From a checkpoint of a small transformer trained on Wikipedia.
Architecture: RMSNorm before each block, rotary positions, no biases in attention or MLP, untied embeddings, normalized queries and keys, attention and MLP in parallel, capped logits.
Each number is 500 + 40 x the weight over its row's rms, rounded and kept within 0 to 999. Layers, rows and columns count from 0. Numbers have three digits each. The size before them is the row's rms in percent of the matrix's.

# layer 5 MLP up, 576x224, rms 0.142, rows 440-467, columns 32-63
108:478476519475497426518484548571492443483469594525510393544523480476494596411500506490452506523476
104:525475489538492490492458420487490471512537528457551456389512491487513459472496451548514516478547
082:515508481527612517527527499463552491494462492440545450485475429509514463541485502571499430523485
127:484470463510568542507588452443588482491514429453570509448564524457478476524536497458488503535465
091:496549595517470437487483520479431545493468560553501539521520524527479568518499479506571539482481
097:508482550532472487503529561537476573539531539518526523525478475464492548510538464517535447483539
099:589413531513479430544490489539440494531546496535528528476471541510535490482533541537542499543477
106:482435512475465564472505444531448495543591464492425483492539533485478493506549497515507429481474
103:476460533519503508460509516520521554521487556528504512479446460475521446481547555504555521496511
097:489492478546490544484546554485460545474521528519448491502410513502478474498549390474453446428453
089:542538510502455477545499519568545513523473493488470467489481506450494566472498590573542533495510
109:443470574503566550490467481496583570571472496449467538497534538540528442457500479473535538549495
102:449474544447468525409549470470518550547536539465514505474477513463514540531463536505548548534530
096:451474575501484565498564465582506444494521457597490443563572465490511503569454541443546458465461
100:473496448464437529553560526477438468437411440559522487462473455539565474534537477501535483458513
099:552490577495506447441432479513543475486514503479470489459436493489490479405499487511444436482542
102:515484489493467475507492563461496420469468567491439519396525528495497514490595480453408459455479
106:462503475447424484509435424507431477527463592551500460520592490493451517539512504495464496556475
108:509485530501483524567439506518506501523499434509465512485471510578487437505526484592445512553504
093:489490476441553504483533470524531500512488498502496528530463491500477438535493484502446501445464
109:465500549550451439459528536498547526485537521483493490558532564503564501456541493522499496484450
103:498476494578522538484559541518514486491475509540516483509466476550554498529511484453463429485477
126:459437540472520567500496488495587524500538523399519529481556485485460480510503533463500496525501
095:497412534504482499543474519523537516463477513507499536466548471488526492515518448499478468508431
109:544436525525506510456529454458587503495537491444505540474487489444451432493504503491503540569539
101:454506497481529491524510440531525485526500454555490474480522411465503489447470563584577529539521
110:476567588542514410510545499434467488455468558468443473483459512495506506489476574567520454493512
089:507505449522522525514487445489502476524499458515450450482560484507484485407449477468488489478491
# layer 5 MLP down (transposed), 576x224, rms 0.11, rows 440-467, columns 32-63
105:498445506506472530416511463570487435540462493463468499504528489477532488512530542509484466592484
105:471422431478478489586582470479492420513548489479595452489491507534501454476549518559488533521489
085:508547540434424574502441498570483506535542538593557434586435511488490486485465479454504484538536
100:484498481503482492507466465497511541554458450540464483512518491459554536525539496511512510531449
096:408522451548520519536504557515499492435523483530484543459500489459519477571485570485502501508569
101:489442512495511443509479478537513596579461514493496434571484515486443522472524553491512524541594
096:580471475510542457477459439475501571396595493489509590456502514498523537531495484479533497552473
104:457538500454508501440538427486506522451526535446495469446515559516516488494443462468520432500439
103:478459492503493511543416561490504544446544524434502500470490528468480435460554515492493513466492
100:467487522503430564454508486459532507489483521466460487526470470519500528469476527526440505445485
092:560463502545451458529487490519495532471489530518437505547481449504506493511519446491505483488559
107:489440526469443539501496499456493493474525586506432445471481488535455539491560459491475468475464
103:513576494397551582458417560528450533553517488507486544534578493528502464494518485467531532413462
100:449493478556489501516564501513499462536526438487588475480552465451524547551488498513545472435555
101:513467565500511492491487483505559541533540485486589489483512482503516511516526443499524472434506
100:485473510503417485463530391525506534559472422521566414519502533462482507517483506561555487603483
103:521436479468481501493511491438539505533503462480472494432487507538492477444468488524536536425452
107:527478466503457566546504505495469493502496467528435488451476499499511427521479526478537419462458
108:484395481545479500516523503494468505470526493530487585568528500423482486545521522476469495508444
093:465469459499601464395491507412467484448560409526510456536525587493517488541460512442562421518526
110:514545480543502501509511495489518459558554541560567524446570515529532462495487482537484541493514
107:460595464485534422477557485484528588468561535541464517528484527470491452471532557517465499552573
107:446492481445490428484460522503457555510464479509516441552494487552471529475513482490536521443512
094:522474471522522502504486469478534494522559551472528545542477431451536482508560530542501520478513
103:475527531489460486451464503492500520526569538521441496467502503520507509451544469492516494484453
102:451448506572470561523494465522481530456575451462420520533520559515469523510566485537501498522454
108:515503539562483475587505524441517474479519545523417409461540440486515513554505559553549524496496
089:497558533548541511452585464489492526489504532505497524543434555518469445542512401486589564502564
# layer 5 MLP gate, 576x224, rms 0.129, rows 441-467, columns 32-63
103:525528514490484476522523551483476499488539566519487483493493549472523595534537541516535492501515
093:532524463526479537492546469485483493572432598525522433563507463474533459593498520560527479470526
076:515512525525520504478482490460484511535442442567523457482523541480564540543524458532506485507444
102:500539515475419487519478567508423474502525481563476423515510548557558607431505434450489498446504
102:613522491550491441488491501576416526509485516573537523534484529557557525531520466561519449467506
092:498503560499517525509489499526492503465456491600474493536582544519515447491530485524523492508487
102:552500518486499536514416502551490500485506505563505530495525488507516463524553451512466442458439
107:551522537507523492465491596487419493514539448518486475556463514567482597455535422484488499423437
102:451523559419491404511489495470512491475423465531466495484519521434570587422486512525506490486514
098:508434538514463527503484521542526530546497507495529546555500418487519571505566527549495453404462
101:542549550520414405494480568524477483508451500551523459476470431571484500534526545512470492466542
108:497488490504457521579436464512439520492531484547508507526511447473486528476531464561493469439464
104:449548572432485555523499476572504481494502479583543539557413454522552504535485520470575435521535
098:525556566437433488520473506517458487471532513550417516520496485546492559443461508522539475459451
104:550472454509444456505410532480495471486476508505426539548531529452493539436528491463517465487486
102:509595492461484460449441557606385479476555516559498489537504485515514570494557496496521464394472
105:517516459488440499539493473575496475502509456539472459515497474525558537446541460534455409478533
100:530531589480518457464460532549462533511461454534503466475507499615567479476519479572500498488542
103:514528530470478510486495428497449441497591462545524476500478521450457512512464473460525426473510
107:470477504524518484501488503569502512454443500532487431620497521505496483496529451469552474507485
107:547558453510417512518493485508452433497502594529478516510442464506503476498545464549468442477489
073:524497510454436473468450582566509597482484536555537476554446502540570491522504477530480456467491
101:470489537442485440484472546541523557605512509569456495484519448474565489525582528567481566477431
079:594455535517473418502546518488455522487500441544419529490493529517526482454533528516496450490459
106:572600543523553539543503438395484514512527506537568453491490438549566492528496560566498442514491
082:480545495519478510499466554508491498565433573548503515449459500543564531406538475524515519503521
097:474502507489481458560530526481495513532473560570517463542506460461531590585528484425484510448481